config.toml
n_layer = 12
d_model = 64
n_head = 2
n_kv_head = 1
head_dim = 32
d_mlp = 256
vocab_size = 2391
activation = "gelu"
norm = "layernorm"
norm_place = "pre"
norm_eps = 1e-05
positions = "rope"
rope_base = 39400.0
rope_fraction = 1.0
qk_norm = false
attn_scale = 0.177
bias = "none"
tie_embeddings = true
parallel_block = true
init = "uniform"
init_std_qkv = 0.0625
init_std_o = 0.0625
init_std_up = 0.0625
init_std_down = 0.0
optimizer = "muon_variant"
lr = 0.00282
lr_mult_o = 0.92
lr_head = 0.0146
grad_clip = 1.0
warmup_steps = 200
schedule = "wsd"
decay_fraction = 1.0
decay_shape = "linear"
final_lr_fraction = 0.05
batch_tokens = 16384
seq_len = 256
doc_mask = true
train_tokens = 92310000
steps = 5635
dataset = "wikipedia_en"
Each number is 128 + 24 x the weight over the matrix's rms, rounded and kept within 0 to 255. Layers, rows and columns count from 0. Numbers have three digits each.

# layer 4 MLP down (transposed), 256x64, rms 0.0595, rows 128-234, columns 0-63
128177136158110126113128142150098107097143102137112135114184105112157113108182108154128125138126112118140116124096140162127099119111134116151108104151107133129121130114134116115139143137113148
100094145122087155090066117146192139116120106129163120152113143151102098153126116091138123125115096130165136136130106099130164133125150117164115155123128128134150122156121149157106160108138118
141170129177079111112138140112151176099158061165102150115116143112135121135106149098122089127157154100119098157141133152111106108155172130114121115122165155104141126111140133111145136135104111
127144097135153129131126131164134120097107147124109134170104124100118120142135158120137146122134124155085118156122117104087145107124170138119124170143149134152136107137129099108122111082140133
156149103099133124089118126110120148098122144122144156112069144096151094157106152132111160163108147146137169149138099100104144135144112184112106157115174123108117154125107096131130125131102152
104141146177130110136081102119153129117174182167158165118099149126122115123159133119152103135163090112151115096114066127133129118093110122093163111088134090138189143148072123121133160128130131
158108131156110117110124121122118114126157123123124162099139141161099141123116116119097117083107125064134146175162092150140116145147132171112136121121147190088118114056182160113096169142132120
152117120181177090143096144136133091105153156148128117111135124099154145114168114142135109089104118146161160108097157088106097146114122152131167081159128083129088126126153119160125121120153140
095090129102110129120159116111125146121114138124096131182127155154156135138158116105132148125194123143179122089120114115133125115086121087149099114171159152123098101150118136087141143126110153
128111167141120092143119107120151098099124098149122148140127113148098138112121132096155121130149127112138183107113133143145125142107155144148137109121147168110113100125142117083136113125160134
160149100112163099140134105139133149106133102125106161152151088117148150104078088118146109159123133098143129145100164155147058117129120126165139155124113183141176140082153120156106088139118100
114094090127140083110140135169117154122107143122105147117151051142109172130110127108153140181144105080107149110129144144118112101118119148170145148123137112117156129126145098109140132187110160
122101139101124121128143155152145113121111145117128137150132105106152148073117143135150127140104086086123138172122139152095139108141158141129151197103131131093120140107123130115125104141112129
119112169123121083147161123175130125137093135174113112121110124096126121098147134131127111164136145099119143101113140131173173122129162123106112124111148133136107094106138099095156128124156135
120115115124138147105126136160136126143156158112096128142127161149122124109178120104108078103117152138126118103165092165141105160153148125129115108179140147082143127116116113104114132147106125
111143132118112122180124145095174160136121156112142114136133129128113133122103105115146130145169124095087125153130122158115119131096145122088132111074082121141162122165193099111133148141098149
132144128108093082155134136110160123114135117119082112091161119103157142137139155144139158148124135124117107163152092161127129130113112127132140112143071118134164136141134111149110115143111135
138083118163140072096099157122139119114155125176150126149105104154141059155120123091177140147136133106089182134079130129124144168154114149115136095186127145140122112101121095103146128142128117
119126130134148133116111118153118146137134102179111127096125105088118143133109102095115101151142131106123154187125132164117100145134100125145147171132132117107139149166121094130137078127125118
104173138104116122118099136135091127144129124104129138142120119195108097091123082139153128145127081130150104106069111109144141138131180149145118181130154168108136132134131143117138148134125108
110168131174119124073080126130129124107111107150109174100073134095153136133154096134109161174122135164118152118115124122117130142132135132133126146107116109135124115134141122145142164130143089
138077150117151131108167147145128096109123135122081101163133155082077079132087160124155121093121124112102165152118128134122144100121157153123118164153155156125153158163143099148172102087099133
107113130162145102113125123154103095097137115143110143135125086069122145122150137116137100110149150129088147172170149111157161129113121138163146133116165145101143125125095130159110101105103125
093129097107112123152095117114166137113116160136125144076171120156141154131096142139164118161124124142134121138136120129113104091093091118109171111132125140155170105171133137132137101131108146
128205101114139117174148116168146105114108130117119118182132140159158073127131150157139114170113130128140116164111086096158143127128127155137140090153130141096111128084115124068118077160101123
125133128144096129122131137120113102111154124092145122170152134151133127120133158093150194155095102140142100128111131145139128108125117163126131151148146142072117118092121141124147120103088131
124126136150109124128138160141135158089098129123108141093176123087106100125110117121115156118167147091145147137133107104110131118160118110166107134128097120145144127112176127124133142143155134
149143139175153131129114127060094097135081126112102181163071152164109152135118123154134125155105185114084144167131108158150158104093133164115136102070142136137152122131107106099118132111151132
132097139096103178171145140118130094153121145130124120139117117071134130103154159163149108067154087138115138133162111108158177115121141122101114149115128120156146135138118119147104160149109101
100147118132118118121112127146132141174163118133155098089134119122162120112143118165142107115108131156131164107119119108131108180163132107106099128140147116100161090129112109131129124150165109
112085119135147082141153134136142106139117174136107120153139105147116128180119171115108141097190111143133142127100098127133130076167112102109119106129167113134124111140096088177125148098149152
131097139136118099149177167128135081118070140123144105133139113097118114129146151078110146120134131145120126180146125136133123109132143127126096126128192104094126141112161109141140092126161150
122134105122129108102134113130135118091173130136114111112101102143124121151106160116113119137106146108125120137122113138118161161136110135113115156182150148127118112132155122147125141113108154
138154149114170142131151098134110092148140078129118109145128135145117161149136161145126119156115135115125167135082124101155118175145117107144138109121118174138102121106131125095125081098113090
121134135155092179114127165085143155147136171104118153096080158115136117121148105092114118114148110126138113154142159129110128150098140123142105150150140114118153086141122124164098125100131138
146138119126164118127134118112106170134132148115110132125091123153129188091146137095109085130130156143135108135148167151112124162160110095152134127146157119162129082136116163090145103096105082
123110132130161110128137136123140127133130156152113071131114098125123153137127129142152107089154097153133137111167135086157115152091121124150144114139134118153065148106138166148085108146116139
138109131162163124107100154167112089107127157150140139160143142116183133133120133137127160143090125160118139164155107105115150119125140151095122096109091144155127129101127149136080086090096101
124122158141151093119182111120109143113139150134132078141100111116108145132104116131099165117148140190125151109167159111100152144120113124151120141142125133110091152123107106163135099113106110
147088110160118132152170143182106088139099126146158141151119138087170112131135109103164127114135171143180154090152131143130121086132140137123101152148154130110102132092074131134088105089103130
107103137122131161142145106188099117136130114138122096124107131114122147100148161131131135134172096117149129110133113120096134156137138123118150146171140133129142099139070131120151126074137116
108119169087171117135133134131137113119137159130149132125132173185095135095129123135132151116130123147101147102115135143112116152071090134111130131143082110124154120149148127108146128087110175
135119122068155122112130191159140137124121209113124090154172112120146159144095134122096114134128105130136139112092103150148147086119144123169108122138088103129115131163125119116124153142099163
150153113145121146110124114129152135141132168115150138129065146155167100100123080135143129116148110146107099085207137143129128109105131097126152106133094125117149168139097117108096144122135160
114103109173148126172105150133120101118091149126135113120163114087152149158128144130094136127106131089105142114153147102120145088101169137095146108106153147126110140151147104130142073161141166
149141130094114097122142101132097108161114101121132139127135137140152136151111121113157106126104135120115193138129182149131143160119092120115112122128136140035112138090131138169128133145119141
159138122129133086139163088164128112115104114145090159106127132105116134155096124120118170136124189115100162107123086118151106134102128107122145099139139108132118133128141120134154129144128153
101156145113142114137171126101106140115147126125152142131113123137123168133132138109162126136164074143090097060117116129123126139094124160111195099129168121138111159164098100117151157136096123
149113165110150124152118144118128105176171165133158106102094128132105104120111129066141142148096116141124145094115142128142144151139109109148122121122112101120120131139169136146110113155102121
139174126118123119122108121149129089129138141132158099134119089138098135129140159130112104115152134087133113118093133089149144159151149124152121120124139149130150094163144128139155145098091122
096139108124128154100115143125145125126132150139120172145129116175099122100153187141126113137086077130125135168120110111097096191108115143113130132099081138164093079107145140174076136122173143
125153108120078134136097114159081130105117170137112167141117128117127140176126161130127157111077111154094094120122142114129114091119152110109148127143114138135125113157111111145145130157149189
153152129116094071133104152131135134110137097153140146162140157122115127136143129130202118123123125153138109106150105149139144106160127122142118088121137129123094155103099154100118181101099118
080126104137080152140139152122142127134121129164067151203121111135122120155138172078139115137144150137182103112128116105161094119125143124104139103151177154135104162113126117066088163148104080
129114134136092138136137117146124117125120122120147152129102122108122220087144145116152106206138112124114139140140109122121126163135151093119145138081120118123133127131094126139121110115118091
123148130126110164129105169119125111126138129136117163117099125160113134160146163121123138136085130162137150145154100143158108133129047075128122099119125091115132177102119154129113119130103117
126097153161101138094103102135111152075116142169160141162135099137145093149111105131128140096091145111135137137145127167138155129112102116124155139140112114109167130123112143129145106120153121
125135153174171174108128144159105098136129116156121138131154138068132125141109133115111134132123110103161127141154096147127129083139137119092175113142127131147127143110131125130145079108121090
173108115140132165068141099108110115134125151103163128103098125114126196098139121097094132137097154113096137124145101140151154126143121119092142095144122150120168122116148177145136074159132146
181155127116152136116165144108146093102137113116156139129138153135107127101103187114158144080107124111157108114125131139124126117134134142113100146147115099140146127150145113072160126071138128
131143145130114142127087102142128149168114136129128113143142124115145172109104132141138134178108090144117146143114088130159128126152139116118160096071076177154127142100150133090131106147088087
124124133185153110135098092173135124151061142108109134133136122132166142099172108145133108132101144141103120152147092127154153120144123110126115138083095154156114137113136167123102111102111125
153141177142139145150133169122096111133146142135137111152110113112120098128116139091097138157142141099128111124137100129133120112130154168096138146150132110153103117128104080153097127111126131
123127127127047070152156124154146111118096145147142151145139112105164089146145159163164104123164091092099125146171142113139150102146126120124117162114120126146135112104112109073147148152133131
142124173114116095116127155130145078109167090150093095101137137143094138136150152114134143161147091130145180135113141121134091158145081106130179155176108120121109143128134137133111104138079121
134135101109092154107108149126141165145123098091155105149125114094129133093145096133117136145115092088131132134161149140057132134125150114150118159151139121159112131173145103137118151142146122
129185094164132189086152136119161154130206128113127119103089126113134116119113096121076146146135141130124126097092062118153136148144160149070147128125128144120138141129147072102172091139158135
124123072108107122065129128116092098137171166135146147116130159173145151101104128126087167154095136158094087137152146169145140157153153114113161135080121113108132137133154150112132078105164090
144137079115145134119079125087127115115140105112158145117095120108138101089125134105148115113072123125107131159128185100102112116206124199137128137142145107132163140141107123150162177143145167
127100138104132085150127117095113129141118155125127079133128135118124123108120138151112149155118138163118119149137133125122135150113102139148155119127109133170136065148112115154134109116164168
105132097114124106146127108141117126114156121110135132121129090076109165114146120128128136131122148135118115163163157143093115160132120116134154114150092106155140143111144129149148111144119133
118162160160098170157139127147098139140164138125093133137136132100144139141142086141085146136109130098134089115120119108122134110135165153082100129119121109098187131131113131154116113118169118
147126117126179172153059117159112144123093140126138109104155125122121112140136131133149096095115130130162156120121144094114139121100150198133118125145150073115128171170137053107144169114084117
114063097154148157143121105136139120112105138125106126132116131142147110114147121186131124094144126107127135123116105124092145122164099140133135099125123123139125118093157173151136130158149169
117141120132134159116099115125115117118114113153130150160114151110111138152110143142108104111152128118131157093111143111143140091098140139155157083135152085085105181107116127145180154113143114
134177132132101116126083127139138159117166113120108135115139107164135121153146129110129094146134164116137095143099106140131165124129090152080114147135118146143118098132165096186110108095148109
122127153134109145131129165091166132125110096117128133118150156073125117087138103119111131141067124099093109131147111179183130117140079105136136118130139129161128115137157169119129134186132120
133139110121156104074139126138121131128136115145122073124115091114075115090153159163142126130089120139107170147123128124153138140145154131124076116179166154178114115160129119158131112123145118
121135119145120136101126120106118161099126153114113121160156076162150133107162110103131125132162145120123122135099100108072125095154101127129122119169181137133120140109166106100134140158177133
151101170157133147150155147088110144134145119116122128154119101133086149150144114111080145099115126108104102130166131150119103097141138174125165124111143121131137163114111140131139082133106130
109132130141141115122125172173131107132125164150144130171126100100169102119133141105096140106101124141124131137125085167121110113169106151095170108103144123129121148137095111154120164118110139
178122124147165151146109150143085114122148095145095126144125084097138085169154125129162111147111159156126123141161104095114153129144182131131135131125086125128110103133137097104088114165103127
134142136128097116123140088116121087161148117126120138134161160116124114127126126167118130142102113094090149148096119142178103125090114098136143131160132160159086131149169107159137135131119121
134138114162084158111126127171136136134171103134186095122075131151118106154127123078118105143158090096138143148088117143105100130128169131145121134093132119118107128129134114125161165132160127
095113113104108170142125099150109118121132135119111082122120105148130166147144119129182135147133119128167125157100127106110131155125105103123155110114111137116156156145105135165161133141136083
120125137127105120137146081126130166101149139057147136149147132106094142128108124126107141144161128114142149122148119134156119112137131101132136119120136094140141096154094120156136145129141141
121123138149093103122123131137145137107111105148122111133152195087120160155112115127143123141115142083164111136126121140113132124150156124150096108094132094124161143135112128111147116155146116
114120117114136098129129149166086121131142100118153144153115120113129095105120095123167133128158121137131150130131145102120113183137146101146113181155153103124112111152120064072159144150148107
168095093168112113196083117116156113163113109129106124121146142112154134116095142146120074166112136118052160127096130104119146170128108147091144157146170133133197095141151079140144120108142083
101176100093143188172113183214144102114095127150090120106169109080119164163080151157119100089159129177066137053105155137162156132157096134107099100156135116147100107112113106187107149130078131
098112097112110130113134102127103121162108077092155159126117156152085171122175153120154158091161102152115109165149128089143112170129074143103129132152124149153149160101125145146119109137141090
126089112080106177135100121117096141167080125155123104150157162133148084169124141182109122107103079142104158137143097140155107133134113150117106116134101102090130142156108153139172123150138166
143142118133082121131107131128126129088148117121117157107148157110141134154101117083138123121129121142131135198126074118142125158133139139130143135147151144142138093091130132133130099100148147
135119136142089106124123152125138113140162121177112117155124140110139124121146120120114061151155084137058110118138160164149129092144122182164122117128144121138116107138123178097108129135120130
119128102113103071112133157150144162105142145110154135142117119081100111157132109125134123151155142115133108114132112131108120143095148153121147145157150072104166128135146107129114145128144151
130139145140130117116076108183141089153131100182156122168138078160143124140106121161119114164119127125126123093104128135173125102131153126139158092105141099129111137134129105088159146114110122
144138173099144096126127169118117125109141109127111089117126160129126095122141137108124155152128132156123170138126146124129125089148133134142086144163145146056135102119153103117119056143122132
114104094166131160144096120174135121139099114124135129116126094170113168124133121136111125139068082141100151117156147136135094120120145134129152087084152158101154135135159124114156115151132126
095091096114109106144131143139110118112139116131154102160119107155092197125120134099090131141127114107088103118193150168129131130130101131133103111104125122122133176122133127147169157162147150
136121138101129151124107126114155078134127121124121111132120160135139130137141169131136131161094121090144122153127109120136141149112150140077150123140084148168131080131128129138113123125107121
127131120116112104159129139125161123069109185161104142138119127129107072160155130085122157102088124163092129135129140138130157095090174151133089135133129115121148158115117147079155135131142151
088131142144171148125092108132125149130135141082094144108116155091103117077164105121162156110148129136120136172132133117121139115129136154099142121140152071147096136138176117125093113152156131
147152124135106107149116120141126149160123138148177128097094119132100124114108134117161128119093108099133134124128117122123137165122102175110137150157143097104137123110164115093154065184147191
134127116147092146137134122127093145100102164139106147100169144141142096140114109151099134106154111148166093109157113107121148103068112163121152139147116148101132166133149134166135134120120100
123124134132109137148125159129124127118139171093147124132129144168092047146129147131118094123093143122101118182140085161122164137168165144085088148141131147105070113120139137186088148071139096
128120121103154081121159108116113154170142114082101121093115118128109142125158136128148159126110115143121133108142142136158141131118123146107138115111134127116116148166167170152147075127103100
148167105143085116142167141136132137163148075124134118136099102117119137097095142137125148118131101068141119151128127167119103110147154161125097125141170136126114098135151152086151097124145155
# layer 4 MLP up, 256x64, rms 0.0725, rows 129-235, columns 0-63
174155108119143111160156110101098134130108167146129143128113119096138147095115143157111102105147138108136124118138145162141103124140097144141156103156139127123108132124134118113142112142138155
129120100197083141104140096145156142125151099160129125137149111158131089155119167155157091145133135125164075160167122141151065162111133183143118119108154107106129068090149108119108116124098145
153137119115099125120106150121140110141140137130143137096136156108111119097121114124138117102140150103125165091128174122195130145145089079138138130126101129122120137149128167169153120141074118
067097126131145114152161091124125167125114144096181160137117142141117128097156139101133126163091131131099109117132176115131096150144131144076115115114149110124116160148125130120096085130110185
132127138119110150077145146113117161104130132119144094138139093106112150097096119160083137126111150139124147108131134116149130178131139079131126127167096153141090130121189164141124124104096106
165124089147122119131156169161116109076117158115106091112199128185158145131159141147106152151144131088158082124134100120097121152114134121132128141088117202107151155084146158113087136089140130
129060123111120128141156080138081133143146128093137124139131131163122113103084110084130120145122147160114070122148178122145119152109149149126110116110122167156165157136125123130130180121111122
140163084137142126123084138150156126147150137104145126098119132097095127101076123143133098135105160140107134155157111119173092139184144137107130125106126103128132141112144117152123129093175137
111146098129144148147133133146129137097184146127156132091188134118172122135133143145098149124129142113130137139145080141130173095116137088118112133120106144168137160147134135135094118154110103
137103136154125167126128122092151140112125108120143116127136145121177050138133131137113057140083117111121154131150118130136121120118130154158121141154119125128182130093145156139101122118117153
175102126153161143105098098123157145089136111152152088136087168091138128131130107133116112125121131131143096123094107139137114167119126116090131141131125120096098103133127164161123162116110156
132105110145122184128145143110143114114151135078128118098101067156106124169119112116143144134099156165099147140123096098111139144116151137130095086133155138112099137153155117135091147116121126
124117146134150156094116090132132145085125169119112156113129189128102131130096079153139120111105094129126125148129161158090081101154093136144152151141113125121136148148110131132124126125132104
126102138111101113172177129104127148111140132158148130145130116122150129120123122165088120163120087142138140108149116110119139165087158130080147140110125172139128107184162148123085163133080080
167124132112145130120140124155124136156104090140144156140114162080139116122119155175114112101071128149148120093167114092120106133136109155173141119115168140080088132120095117153121112128133138
089118131104099147126144090161114091109149111143153128165118116143120110110105084110150137125137146159139163122132151082123123123126141103140128123091167153128088136090097126130141112115172139
124106092115131133154159114151128186147119102129131150160163123138115117091106093119116129161135120157155141120155133104171099123140110142077077077134144214133173104128115120141117107133122129
108081130105135122144126139119133096138161116113150174118123140165093117144151084125171117120134092142114101096112133117128125109108131089132146085123112126146114119093119093141156122147157163
114108163108177142130122138131143132118150155168083104132149103132098120147152155103158096096166160140082122153125132128134147140107092136105141121133141086130154160080161116150087100110102140
108081134109099146112121101113142108089136122110128113129157145092129118090072147113128160123180144093160156100146139137148107119110110131109076137104100171137132127173130106124154095133095142
115164078157115122162170114131135164106124146120113138158138162155114111159108134152160094119137144126167130115124134138149073111151150131138097149089121099159103131128153136171092090139084116
152174156080126171123109138130142175138141152129158147121140161120129120124125088120156136143180089140136114136116090102142103074130130114133143116125127122157113144158111104122150101156116129
154101115160118147158160183197126122072120096163150088137141140159139078150119114110133099138110152116113100151131116149119136125134122110125157148132111150091104148106124103118121138116156116
159087152098125126140090145063113158143148155115131143109138100144119175150131078143127116152097092148109092131147139131101104130112133138110108118181142131183120131086113110137136137110125134
074131114138185170146151114129151140105127103117185119079121094122156128163100105125162105145109114129134184126126097093076133107126142134145123126112145123157143112127137124136139145115157153
106096113133166114128132089153140119122120124113154136117144116125084137126106144187151109135120146164071090113131140126157126125155153129074126115149149137115109141157131164093114074113155097
118097128142176125147096183080098125071117109167112144134141116173106146118141120110150090187149106101101100162141143134120157115115141106073111117104153146126151096139126129135112144155193135
126109139161178128104094164128116148087164117137142083105121142157133131150127152127158131167169119125148123114099131151124087115146152111146103060110109124141120131116148101100097098122127153
152101118144097178120182093087121163112088139149150108143127127112093151175101145104118144113128112137109112133138152152147129095120148142142133112121110137129111148139109132118116090115140128
081110119117101168129157147145138101089161141136141121107100101155115105117131162130096157180130165137101140118137111094066081076126139162149091144121138171129119106098120134104116140154160128
169104126172108165102103110137121156134166104144125153123136140126159135121114091143151142125131140148152124079127145145094119165109095095141140148144078145144136144112091108106112160118105124
125119133145144168181124155092117150150124112142099156133136104136132091133146148109183134129142104138138103128144134098115137149116146169109136127077138128144095160095101122120112113146117101
137103117120100083152132139128161163099111155128146168124174132069088119158142160129121142130176108097101158127091114133125134101142105151123070120153150115140179124123149132163156150095123126
095119123130142145145142107113124117124113117171110131122139084129141136111103136188121170171122149135126117090125101120135114154158143116138149125121118129133088184103143117143134166122124152
153093181125110102134144146092122128094130123153104121181143130132139132083124127136086101149112167115114094121138125128175087158070142113148105129119184126132157096144168161166133098162069143
148103100084149109135145154134091157141158127087195163152160133150111139115080137138122115159116108106107119138145163151140129137140120116115104108161101115147174113120150106139146091171111158
132148107103112137148175159099113155113100103118135130097113126145129134136107140128125108131146137088108140100131136115149114122161101135132135150110144140126132145166135113143182166156133143
098129121106133188117144168109145136128093110171144152137131143134133138097168138123074142151152143103159090139098125125136141142109133074142126105104093126125128118145150125142107161145139130
156088143115126124131137107111124168117085166130185114128127109122106149113149146150101137146131084128070117115083144131105147125156107076128158145153144143088148152095117117102126120169149113
133126116118133116127090152093154143147119115134119138114129142127133153142121125138112142117105131124131152129148166138144085092078130113127137133131132107132082146109169143121121131165107121
160137119139125124168133124144134146114163101076137041120181140144122137163099135137106091172122149144092124131140127137114168134127158171139135142125143109089132075109139134117128163123128129
151145132129107107159153162136108153124134126094172101117147162122049124146138128130102081158103138152121142162065159140143153071140118142122121115146159099106169134097143108140112154107113149
124089108143194138117192141119120126111125124127101124092158142131133080144111116124105086108140105140167153120095122168080066147151076159157128153111126141142171140115151129108127118120127101
123097096152096107110128104098138133119144112134194115135121145144127102104116123103163104131124180150097133119129169107093130129165102160083097120120167149135157151127122146133120145146128118
122106193136125177122122145139112088078139126112163139138139158121122156129124131147123133129095144128111127119140138158128094153089190096130134094149127151139134102150111099099141118089145151
114125140121166150097094123086150126145121128127139098127142109145111133135157094177147075129103122116128096129168139131113150158140126104127104092118127140155112118157150152117139088133140095
093120159101113113138134110142167113094151162129126098104149132118124163157137117123119127071120187125151115136136133113132097149151135122105122136108099149129142138145130187157181103132133121
089120134154143141128077169134118129150096131115134123098144110122110141127151124168142123163121157120145131132136116137108101115075139157125096152130123123129155142121060100146151130117163181
173080109123121143129111109120123145121122139126087138110150144114164131086090101128114151152133127177129161156140144159130128085104116099099137136145147102141124167131130132121128130104157120
119116145172169124115177133180157177110115163112144149124182173123129109075166101113138107126116124153100137157073135127180131122099147113074122072119144111128112146108083153109148131115078152
143085133132107127097114192103160152114124140142093099102174142097126127089159104154142137121155124110170142103138094125154135153105121096111124126088182150161110096114148146159135129110141083
106110121127169138150143097118151110136138167107135107108121119131154140117107105113097137143135130117123137140128127150148115165092118141139144187139114118130140118167138103131124090111149140
144089132139130115136091159116110166079146119141162134110158183116153158121145127152146190084134144091089133142102143107141137113100092084120105129099131165102137150168113123164128116123152170
122130135132160136139180140156128137127121118139150119118144144114116071120117135113141156109123102127138129134095123101123141154129090180125119108136124117118128148121121112134152148114152163
128080164171113100119153103148151154120141111164132123157123131138145139110136088135092157129137142150137086083100083093096143163117137130152137150149119124127132116107117071116108143131125156
089151141129151138161171143073142137091126114120132120107116104139096129147121117140097093121104120151124135098113102163106100165149154103153119129115136176137185108113128112135126145130141114
111111160137112148128111075093121148111133141109115114098130096138132127143124110114167142142104126147063124139109148137139112162154137155162100160104177153134168095132123143122138143132138162
094116130110188092184111125153140108103133121134168123127153129136108122137132073148110155107137101148158098118170166146115095136146158093140118129104131115120105152113153097156146163136132136
077101109160108170163117160097119130133135157142102094133122128119149127128173110157093113128161146136097157133113115137120122177103117090138160119108136152122098156146108118142092139177146142
116140099110140148116129157105133106122123133132149145126129120113092094109124098108127126118157152114110154109158176120148121122092135078148110139176129110132128126128096132149141148099140131
133125094086095172140154153093108124110158110156148130134113144109145116135109125123121114111128110131150118092143163149095116141104110130142181115152133143141110152144117092164140145141133156
108108075108101117144104144151137144090122124103157132070120143122125118154140109142130135143154111119122125143131132131128119141131136127131127128117136146083132139096124174111190151134159151
166117099129110123134126152111134130119106110130125135097169140172075107108105153144080105131121142148105102163137074088142148153099182136128124146126178134083121167111118153111108127145128119
163087161096133144160122186115152133092097107150108141149150126145054125132153138143138110129115148085128136110100138152142106213154182171117090131109105118095132134095112146154135097151113144
129136116152114145153149115156104114121098132112144127129124143111100098121129106118136109129088175147126110090123110071141104122144133128120176120101084190087173147129129137154127116108128136
101103116119175093154177107104134162092130108162116172073133129152155136145101125131109122144131153168120118150091133151118162136172105137122104101131134155122154121179132114141111115110096105
098154163143180104165117115118107162121123167126128112181156151182156102142141108166147093159111115142150142127172138079074084136131111145104092116142110134076161099093155142138134151084161129
168098138176120163142146145099098135115123153147140099113119158125148117120165084129110071135154157099117092183125141128101139154101103116132094129126114127112146096134135204117129157113105098
137160099118137160111151147116170147115158094176147153142180137088121115113142096111118089127136139099142106111133134126126127149137125099124133105129130154111137151127110162102113141103106083
133135147135140143160100117115104138137135135139109149138142148160129081103105102155153124103106129164126153122159119097135129120158144153130122090148185113154095128123118116139105148095098148
121078108105142143112168133091141109123100141120147126135130125134081124150118119189142151146145149141120186157086113157102118145102165141138160124154130124106146099096122133113120143128086100
122152129098081157084160120071121168106146124140153140139157144055139112122119148136126121124137110095114127135166131120165152147133110081147158132116114159144155102084094152171147122138163141
103113151164114121126146164152137163118139159132134117120124136122148110139154154132117128161155121107154116129103131139170128110057135101125107179109123131133122080134137117117135169130097170
093099091115098165149138114102110157145123131119126109118137098098114124116133127153124118058129140128130141158136146141144124169108145090092142178098130136156147098110156143134142131110121114
137089134135108124162108149144127133136129097128129135125160102144143093108182123113155141115146171139133167159068119116162110108106160111119140063113140157074104090059124110146128113149087133
077063125153129116086115161138136153088163133122154136091127168163129112148156132113128109148134135159134088152070117142135098112128171148143134085113151122130116137167102111111113078141131115
154091106100113118187135155119115114153110143159141156133125107110131139108134112125129135142164138103175122126120088123118120167088095149122143128102098121087155147114128170147103119122135133
135115175119139128133139082112158143121153153114076121144194107154137122093158158143156086134104103124155110132149095125088156132120109160097139127100133146108158097113123069122122155170161156
138107128110154115122068153148174110104130109117095126125126133130163158141095168168169122159128168118124128125111116130099138179104098153102093098119157126136150141133150139107093154138134167
164112096136109126120105125084137110154130115153096091124174129122099142090140116115126095148117113146178128138140151092168120128098151145139126113140092151124144108152122170120142133130159164
091121161076142120114150177117137114122114140132134147086119142189154175126098128131073119139170103128133112125134103140098122122127074164124092116141160133134133130144129164120146127179155112
138105129137168155097151128136115172125109123134159113144098105093152126125124114129131140135139127166144092118138158148095147172162150122114153138121103095119156139125114156094143121132139154
102097157072119096126167123111129160132122125151107176106134128152116112141142118158091138133076135147146132110150092118133140094155125154087121106175140152100141111154135119162134101131097143
110126167147131140126100164100126153146122096135149141099149125121120112110139087144125106114113129163145133145154134146159165094147163144109135157122150153134133160134140123124176119132136131
150149099118127145091087157126129150130082146197156135126140112124160119105100107153121143122130125126131113110115152134086137144131125124137142114138145141135121126141152137088140126124093132
124132144121115137123109138139098148135141149097148116083113111127133110139119132172172110117171095142147133099156133122129156146127086168112142151127146131138135101093109152142104139131122169
152164134151132099164132165121147127116095126115126078092131155120106154164135152165143132140095129134156096163147114108169128086121118140131130095100150140110137141139131193151101106117128132
125111136187090179145163141073152144107132114154122127135140121104116108159150101148146093170087110165119149188061139140130117154150147095087116132109140127144146150078128113168118093091134134
138076156128123102137146159174147141047096104126136131110136119117095133157106116186110108157092135152133147128109097094133117145134155116152084114186134180162110134034104104157200129137108134
154119133151132112121170118082140195107130083158087129141134145079159114185137139112113118122134145142144084120104164169143148119135099143058126135114100138138133159101092112136116104172169117
136088148067132127175155135092122127112162116100123103139149143166119133149170098120135136170133127122102117132116192127094089124150151148107125078150114106092154146120138156123131140158121069
136079137129109167107134138137145115132142147105130086138126138114147115127129145147150099110131128113080121116118197152152092179111136137143137099133117095142118141177096126143133136164095154
122093124134138146137161125106121143119055147110166129112112095134142128143121127155145172135103111145195164107128129140113127185100126067123097144149110147131132165097126113134143135142159111
136130122121121174141119112100127084131142141127086159127121146155138157111146151138114135098114137125104122138127154106134123102186095102136135139105115158135120101105116129132161146137148140
129110113123102140147156164099133145093152129103114137114085154114122089132097152103146082118148131130147141134176129102096124113126084159119139160134151170138120105109105159164129083140133136
116123175106131105197099124113151123065146158090113143092136140134109158115125133106136090166103172120130107154120147165144124128111177098093126148091144118108097123131120129158097140126126119
131111162156158118132139136106148099133113123108148103111138088133115122135127128120138078120138119136134128136102154120131095164138121110162099109153129166186147099115162077153105129096111143
129111150086162109083141112171157090098148131086165147130135135120098130126100099159083158109121176151108071122117168106144102118117132187120139129120105085155137147096128126083158128117097161
089102057150170138142132127110118124161169124116139149130153091143123102127118091097102106145143159176112119123164118104128108156110149171176149105097172106105117140145149128145123153149080120
138117121117166125103146133115134158156122089137118093144129120110157159108100109134149093113154137144154118132130141098152086160156074133102140092094148136107143110189168152150100132110122111
102083160150172099142157141162107128107095098127154180112158166130138114089116176164129085145138115143141111130150126115092114106113129140128137130105112134112128136121124117118128123217087086
136097148137112107134083112114095212123129109144119161099131142143079113143153160146139091144161109138118115139144122109147126146136113126090114146093121158176116106107113106111110141162119145
111101168145152141144157087144137098147143105110136148143119113129096117177103102111150136123113173151137093080083149132124093091148123155129122130145131124095164111098143130121106184128110104
144102141105127126161153119069097127068138136140151167126123129142140113101061099162097101121116139153150140064098136125106166113162135174147108157144126153146086141149136164108176112170139132
128123134144123141149141143145131104104137122155121130120160116178144135129129116127123120152157124117135128099101106099126118130122123098141160088173131143135170091117160171115084112113063143
122088095099140144163124127147091110124128155162149129121161132131103113183117109089132098107105141136121155100102133134111095175125118142147115130144069121147123160100143133112103162128131114
101136140106167119150125136114119113095123076109140136080157134117106111136130143154120118121135130164150107147152136123159120117086099121131186126152136113096154089110104110128110112141126121